{
  "hidden_size": 256,
  "num_key_value_heads": 8,
  "vocab_size": 8192,
  "positions": "learned",
  "bias": "all",
  "beta2": 0.95,
  "doc_mask": false,
  "dataset": "wikipedia_en"
}
Each number is 200 + 30 x the weight over its row's rms, rounded and kept within 0 to 999. Layers, rows and columns count from 0. The size before them is the row's rms in percent of the matrix's.

# k: layer 2 attention key, 256x256, rms 0.0666, rows 64-88, columns 64-127
# q: layer 2 attention query, 256x256, rms 0.0691, rows 65-88, columns 64-127
k64,108,161,183,137,203,200,234,170,186,256,173,238,232,175,208,172,140,140,247,166,244,205,208,211,201,169,190,238,182,225,196,237,189,227,191,263,141,216,183,138,188,236,133,201,168,179,236,188,227,220,188,184,176,168,188,234,247,146,176,184,239,180,208,213,166
q65,118,187,166,193,204,184,271,224,185,211,158,204,164,150,212,158,182,215,164,185,235,252,147,209,229,196,190,196,218,215,232,216,234,208,171,206,222,179,172,228,193,224,195,228,176,213,257,250,167,207,237,166,187,184,212,182,192,205,185,170,236,188,257,170,132
k65,118,205,183,167,208,240,165,216,192,193,172,198,165,196,208,175,200,191,246,228,183,211,247,228,223,205,170,151,190,239,240,221,189,164,191,204,173,147,189,181,217,159,180,181,226,189,185,151,184,224,178,231,214,119,217,232,251,185,161,177,170,212,178,145,197
q66,127,156,178,185,184,139,167,228,201,215,211,215,169,220,213,218,201,224,144,178,249,163,192,136,204,198,190,219,195,209,212,186,188,202,140,186,196,167,221,160,233,228,173,193,268,179,149,175,215,225,245,183,188,250,237,229,243,250,208,160,185,176,238,150,181
k66,117,190,232,156,237,226,213,178,157,184,166,218,157,172,143,124,180,132,255,263,190,176,196,255,193,165,225,249,169,245,238,215,178,236,189,248,172,221,185,171,152,219,150,206,219,199,232,228,170,203,197,175,203,169,212,231,231,185,188,176,229,216,246,181,209
q67,103,211,158,203,170,212,186,191,172,230,229,122,207,227,199,183,166,259,163,188,237,190,164,183,208,202,171,184,165,226,194,217,235,207,217,179,222,133,195,159,213,173,210,190,270,224,181,228,223,140,227,224,188,178,206,196,204,200,166,180,161,215,273,201,213
k67,108,200,154,125,203,192,166,239,228,212,171,224,156,191,190,202,158,171,205,172,219,205,228,245,195,169,213,224,214,187,192,191,160,247,241,178,197,169,231,223,145,197,154,220,195,163,218,230,197,254,227,149,228,199,269,239,214,201,146,224,223,213,197,224,134
q68,138,176,216,205,195,174,191,181,154,199,229,153,186,195,236,220,213,237,188,195,205,183,227,194,238,197,173,232,194,179,185,247,156,180,194,169,211,195,227,162,186,175,146,232,245,170,226,218,169,191,203,237,171,191,230,187,247,202,187,171,251,251,212,199,172
k68,099,196,181,141,243,186,205,173,242,165,163,217,206,186,168,166,137,145,208,156,194,172,170,266,196,209,184,186,171,216,222,179,178,192,205,223,181,194,202,218,148,206,99,194,187,197,166,223,228,218,198,173,231,166,172,200,275,167,151,185,196,168,185,172,163
q69,125,212,200,246,187,225,173,240,232,240,228,226,153,202,246,168,253,227,108,208,167,242,216,183,219,173,200,173,205,251,188,194,208,236,201,195,211,204,190,197,179,187,256,230,185,176,207,266,166,199,206,176,140,188,243,236,154,218,177,227,279,167,173,195,200
k69,125,195,185,188,209,162,186,207,277,211,202,179,193,213,215,220,207,182,202,189,272,222,194,192,189,167,166,186,184,215,228,219,208,215,199,133,196,179,255,192,243,185,209,225,173,214,175,165,158,227,227,232,195,206,223,201,196,186,167,222,198,251,146,191,178
q70,134,152,162,198,191,185,192,228,239,253,170,223,180,209,177,188,190,213,186,118,206,234,155,234,215,195,172,137,211,264,210,223,170,204,176,170,183,140,211,199,239,263,221,233,220,219,182,204,167,219,198,177,203,228,176,221,173,240,224,198,197,160,168,197,196
k70,126,214,192,195,216,179,158,257,186,198,173,194,210,190,190,208,259,249,201,273,210,242,191,190,202,240,200,243,220,197,191,239,237,231,99,182,207,151,207,203,174,192,207,195,240,181,247,211,225,170,200,232,211,179,250,206,183,223,238,156,225,232,213,163,219
q71,117,231,165,241,178,198,226,245,204,168,224,196,220,214,231,172,251,244,203,188,176,220,254,201,181,193,196,241,206,180,173,199,207,180,189,209,224,257,172,249,187,149,216,223,157,190,182,211,208,174,166,174,204,168,193,211,195,153,236,226,234,206,141,197,139
k71,123,189,153,228,189,166,181,185,217,223,172,208,213,209,226,254,231,181,186,207,229,198,253,174,169,211,190,131,180,162,181,170,216,227,207,165,219,183,173,157,251,207,211,200,163,209,158,194,215,238,278,213,160,228,139,153,182,183,190,240,177,185,161,231,221
q72,129,199,164,174,193,178,157,215,214,242,219,206,193,221,239,196,215,220,191,197,190,210,211,223,209,167,219,177,200,192,149,163,205,227,214,180,173,240,228,218,286,167,258,224,180,147,197,190,195,175,181,204,140,237,173,283,148,191,215,193,185,193,130,198,218
k72,118,184,249,228,173,199,191,240,224,207,177,180,227,224,179,193,220,221,179,236,244,182,198,177,199,211,176,218,232,199,216,231,231,253,161,168,236,173,238,197,227,199,225,213,210,233,206,196,225,163,166,232,256,208,199,204,188,180,211,188,195,248,239,194,215
q73,120,256,232,203,174,226,172,174,215,167,229,209,201,200,198,171,229,166,173,194,217,157,172,171,176,202,200,171,193,211,219,177,149,175,202,219,185,175,223,161,230,196,237,214,242,217,143,143,186,199,208,186,191,226,183,202,147,261,153,224,143,203,201,201,236
k73,120,161,226,194,173,178,196,172,228,221,201,197,212,222,229,251,220,201,173,183,231,216,181,224,210,191,187,233,221,242,152,199,233,233,186,118,200,217,219,227,219,209,202,230,182,231,261,237,216,180,199,234,232,250,220,156,159,192,187,234,186,229,183,208,203
q74,115,237,202,175,184,237,182,161,237,176,174,209,227,188,207,164,200,147,224,262,152,148,229,204,189,244,269,195,165,178,170,143,144,211,212,252,181,201,207,196,194,189,176,172,183,214,182,148,193,214,195,208,225,224,146,214,183,141,243,271,174,221,196,222,247
k74,097,234,223,283,206,187,206,166,176,186,218,220,235,180,197,210,217,178,187,199,180,222,177,185,182,204,209,180,214,178,173,172,198,139,206,217,212,188,118,215,161,209,293,164,189,215,200,175,185,168,148,186,225,231,195,145,115,199,194,214,212,139,219,201,236
q75,113,208,142,182,192,188,223,167,210,203,194,245,190,183,154,186,170,183,201,127,167,234,188,252,164,235,209,155,219,244,211,170,196,218,208,221,181,228,210,235,222,225,168,211,158,192,172,187,212,247,214,153,188,170,192,272,203,198,200,176,219,174,202,198,190
k75,095,218,210,246,199,228,211,206,160,179,206,220,216,190,206,185,238,219,219,247,165,216,222,145,161,200,229,201,247,196,214,188,192,193,185,232,182,188,112,150,163,165,240,180,210,195,184,203,229,154,132,189,211,158,196,211,157,201,262,197,191,156,223,193,238
q76,121,195,237,226,180,231,202,188,202,172,178,194,190,175,256,193,216,220,206,234,207,172,265,210,251,186,222,224,180,159,193,211,169,178,225,223,198,222,213,238,176,181,222,170,214,186,205,211,208,177,192,215,235,238,201,221,232,212,226,235,163,203,161,199,210
k76,117,197,180,173,194,170,236,186,230,212,227,168,224,220,204,211,161,138,183,142,231,191,144,208,170,148,175,222,185,227,179,159,204,254,220,156,225,272,262,206,231,232,204,229,158,204,201,215,223,189,264,200,165,219,182,196,201,172,217,184,257,209,189,187,213
q77,129,183,193,174,179,210,193,182,176,196,259,143,253,266,194,221,158,203,205,203,217,179,220,210,151,221,211,225,189,203,188,168,200,223,248,187,219,201,186,176,196,194,193,254,212,202,232,206,148,216,182,210,211,218,213,176,192,194,230,179,242,202,215,218,130
k77,142,235,172,257,218,210,238,231,178,221,214,200,186,164,210,240,217,215,221,212,205,171,186,186,188,199,171,167,183,138,200,208,191,197,188,196,209,170,145,182,167,210,217,214,183,199,144,212,228,189,190,161,183,227,182,163,167,227,218,212,212,186,234,263,187
q78,113,189,164,173,205,224,210,229,217,200,185,156,213,192,198,174,207,217,139,193,140,165,169,243,233,192,179,222,178,197,222,188,244,209,230,172,187,112,213,172,181,222,153,218,157,219,190,229,196,245,186,154,212,185,252,138,181,234,185,198,152,192,168,221,196
k78,123,219,218,239,247,208,177,144,173,174,189,263,179,227,214,199,260,223,231,250,206,239,274,154,190,250,210,192,205,204,204,181,202,190,203,239,208,166,182,243,202,141,210,168,207,193,214,153,167,214,200,207,195,217,177,183,195,185,189,231,209,163,198,192,172
q79,125,185,166,212,183,219,219,168,243,174,220,185,178,200,184,179,131,207,190,196,153,187,219,194,170,257,216,200,180,207,195,173,194,246,186,187,198,263,203,175,194,219,174,211,114,251,211,211,205,182,188,161,201,175,140,258,191,205,216,201,187,219,247,195,196
k79,106,254,207,271,192,231,216,219,151,233,185,210,202,192,186,190,216,207,246,234,157,200,158,184,183,183,233,207,226,163,184,173,215,110,179,255,193,147,111,184,151,215,262,196,200,172,205,194,189,188,158,183,230,197,188,187,108,192,169,221,196,147,232,242,231
q80,108,238,142,189,228,202,173,207,222,185,212,212,205,187,194,172,216,170,171,173,173,163,140,199,179,211,225,182,203,256,210,144,215,239,185,213,196,182,227,222,224,239,160,207,156,162,170,169,249,223,185,175,209,198,202,198,214,187,217,200,228,179,175,194,205
k80,091,218,221,262,201,234,185,191,149,183,221,237,166,219,198,173,261,247,175,233,179,219,193,167,194,257,225,235,246,198,214,197,207,152,190,227,183,186,101,183,195,176,277,178,178,172,243,190,186,174,154,206,208,169,194,209,139,176,242,185,190,169,211,190,221
q81,125,193,182,194,157,174,200,208,187,228,274,200,218,238,227,222,213,237,192,195,239,194,169,209,193,157,151,169,195,184,188,240,163,227,210,169,226,220,230,156,261,220,182,242,198,141,163,186,169,210,199,183,144,248,178,168,217,248,226,166,243,205,193,181,176
k81,088,204,147,121,207,203,197,221,186,192,173,228,201,175,158,190,167,179,220,138,202,174,185,223,190,166,183,207,217,169,222,239,174,230,166,207,176,208,180,194,200,240,109,232,202,202,235,249,245,217,226,153,203,212,227,215,281,209,179,218,186,162,237,211,137
q82,118,222,227,204,169,254,196,178,207,178,171,195,210,224,187,225,184,203,232,194,178,145,213,139,219,235,235,232,187,191,198,209,200,176,144,232,182,209,159,199,167,161,228,151,219,215,179,179,219,177,182,245,231,228,231,165,150,216,184,226,200,202,254,242,166
k82,128,165,218,220,217,165,222,247,239,214,198,151,195,210,215,189,164,187,164,193,236,190,176,230,208,146,177,231,179,234,162,180,162,223,249,143,204,210,269,236,218,215,174,268,194,213,226,210,175,215,237,177,202,202,210,180,200,201,184,207,248,236,143,206,205
q83,110,227,183,180,176,151,159,230,196,188,218,166,240,187,183,200,196,176,243,244,171,189,236,240,165,143,159,198,206,177,181,172,219,223,214,213,221,174,226,200,220,216,125,248,232,149,127,219,235,241,200,140,212,187,237,142,252,194,225,164,199,237,213,241,181
k83,113,186,187,184,216,258,241,148,195,188,187,286,177,164,216,182,204,186,223,188,190,232,236,197,166,230,222,215,208,201,201,188,158,171,236,254,168,227,142,160,205,225,160,178,192,203,182,211,203,190,186,211,168,191,207,197,227,205,211,195,180,149,222,183,173
q84,120,235,211,200,170,216,149,193,231,207,224,186,184,192,196,187,202,188,177,237,178,207,225,230,220,161,192,220,191,216,191,240,141,173,190,213,248,201,203,152,151,174,185,115,248,213,217,220,211,192,221,195,196,250,184,157,237,212,179,233,174,246,190,237,178
k84,116,212,176,167,244,180,270,199,244,203,228,192,203,188,218,162,181,106,184,131,202,187,182,212,220,183,212,180,176,228,201,160,178,213,205,198,181,228,252,197,197,223,157,239,186,226,238,200,229,212,243,191,198,210,239,222,229,183,159,224,219,201,141,207,157
q85,108,223,153,152,159,191,146,157,172,254,178,235,171,192,238,183,214,217,195,226,233,143,235,247,212,192,211,231,166,176,170,240,232,191,173,201,164,230,219,228,200,181,225,179,243,181,140,196,149,159,189,240,210,199,216,287,210,147,263,208,233,210,187,231,172
k85,110,201,259,169,207,222,223,233,201,173,207,186,238,182,189,149,184,164,233,143,203,204,161,206,160,185,237,197,194,199,187,181,165,235,182,234,198,199,202,230,185,243,144,233,185,205,174,196,246,199,205,205,226,212,148,188,221,189,205,163,201,215,224,127,251
q86,108,172,187,203,244,172,205,212,229,199,254,182,205,134,215,208,214,225,220,180,218,238,119,185,170,164,225,165,186,251,224,199,195,186,221,136,237,105,230,203,259,214,202,225,208,186,246,227,206,223,218,187,175,201,212,148,213,203,166,173,182,161,142,180,160
k86,110,198,158,134,202,201,181,169,249,195,194,177,179,182,202,167,191,132,185,198,162,184,206,243,220,220,168,194,183,257,183,253,187,222,160,256,150,227,244,145,249,203,190,201,200,215,194,247,209,240,233,217,170,166,171,211,259,159,203,184,226,197,209,193,206
q87,108,249,230,156,235,217,181,236,118,220,233,183,178,234,219,221,223,193,136,232,184,220,160,188,219,196,200,208,210,193,193,257,243,184,218,191,217,210,187,165,153,166,209,210,218,220,224,255,222,195,184,220,176,172,222,152,211,195,190,195,188,177,222,206,215
k87,101,190,171,178,197,207,188,173,256,177,196,230,175,203,220,188,173,181,228,154,213,192,181,181,170,165,224,173,171,184,181,189,133,236,219,178,194,240,263,193,214,184,156,221,150,241,222,174,173,247,248,194,209,188,181,197,244,226,125,197,213,174,145,222,163
q88,186,203,166,155,179,220,215,172,223,206,224,207,203,192,180,156,168,164,208,177,167,206,221,220,176,224,254,175,177,202,185,152,203,209,235,236,173,244,217,189,215,225,178,189,187,217,192,172,153,191,194,207,190,181,191,249,199,179,197,207,196,181,203,177,220
k88,107,228,217,224,167,243,204,199,184,203,164,203,211,165,180,182,212,221,225,198,176,186,196,137,216,237,224,221,195,193,195,186,240,186,173,240,202,198,132,178,165,197,308,161,197,195,163,198,204,153,137,223,249,195,194,228,152,172,202,215,186,162,237,207,234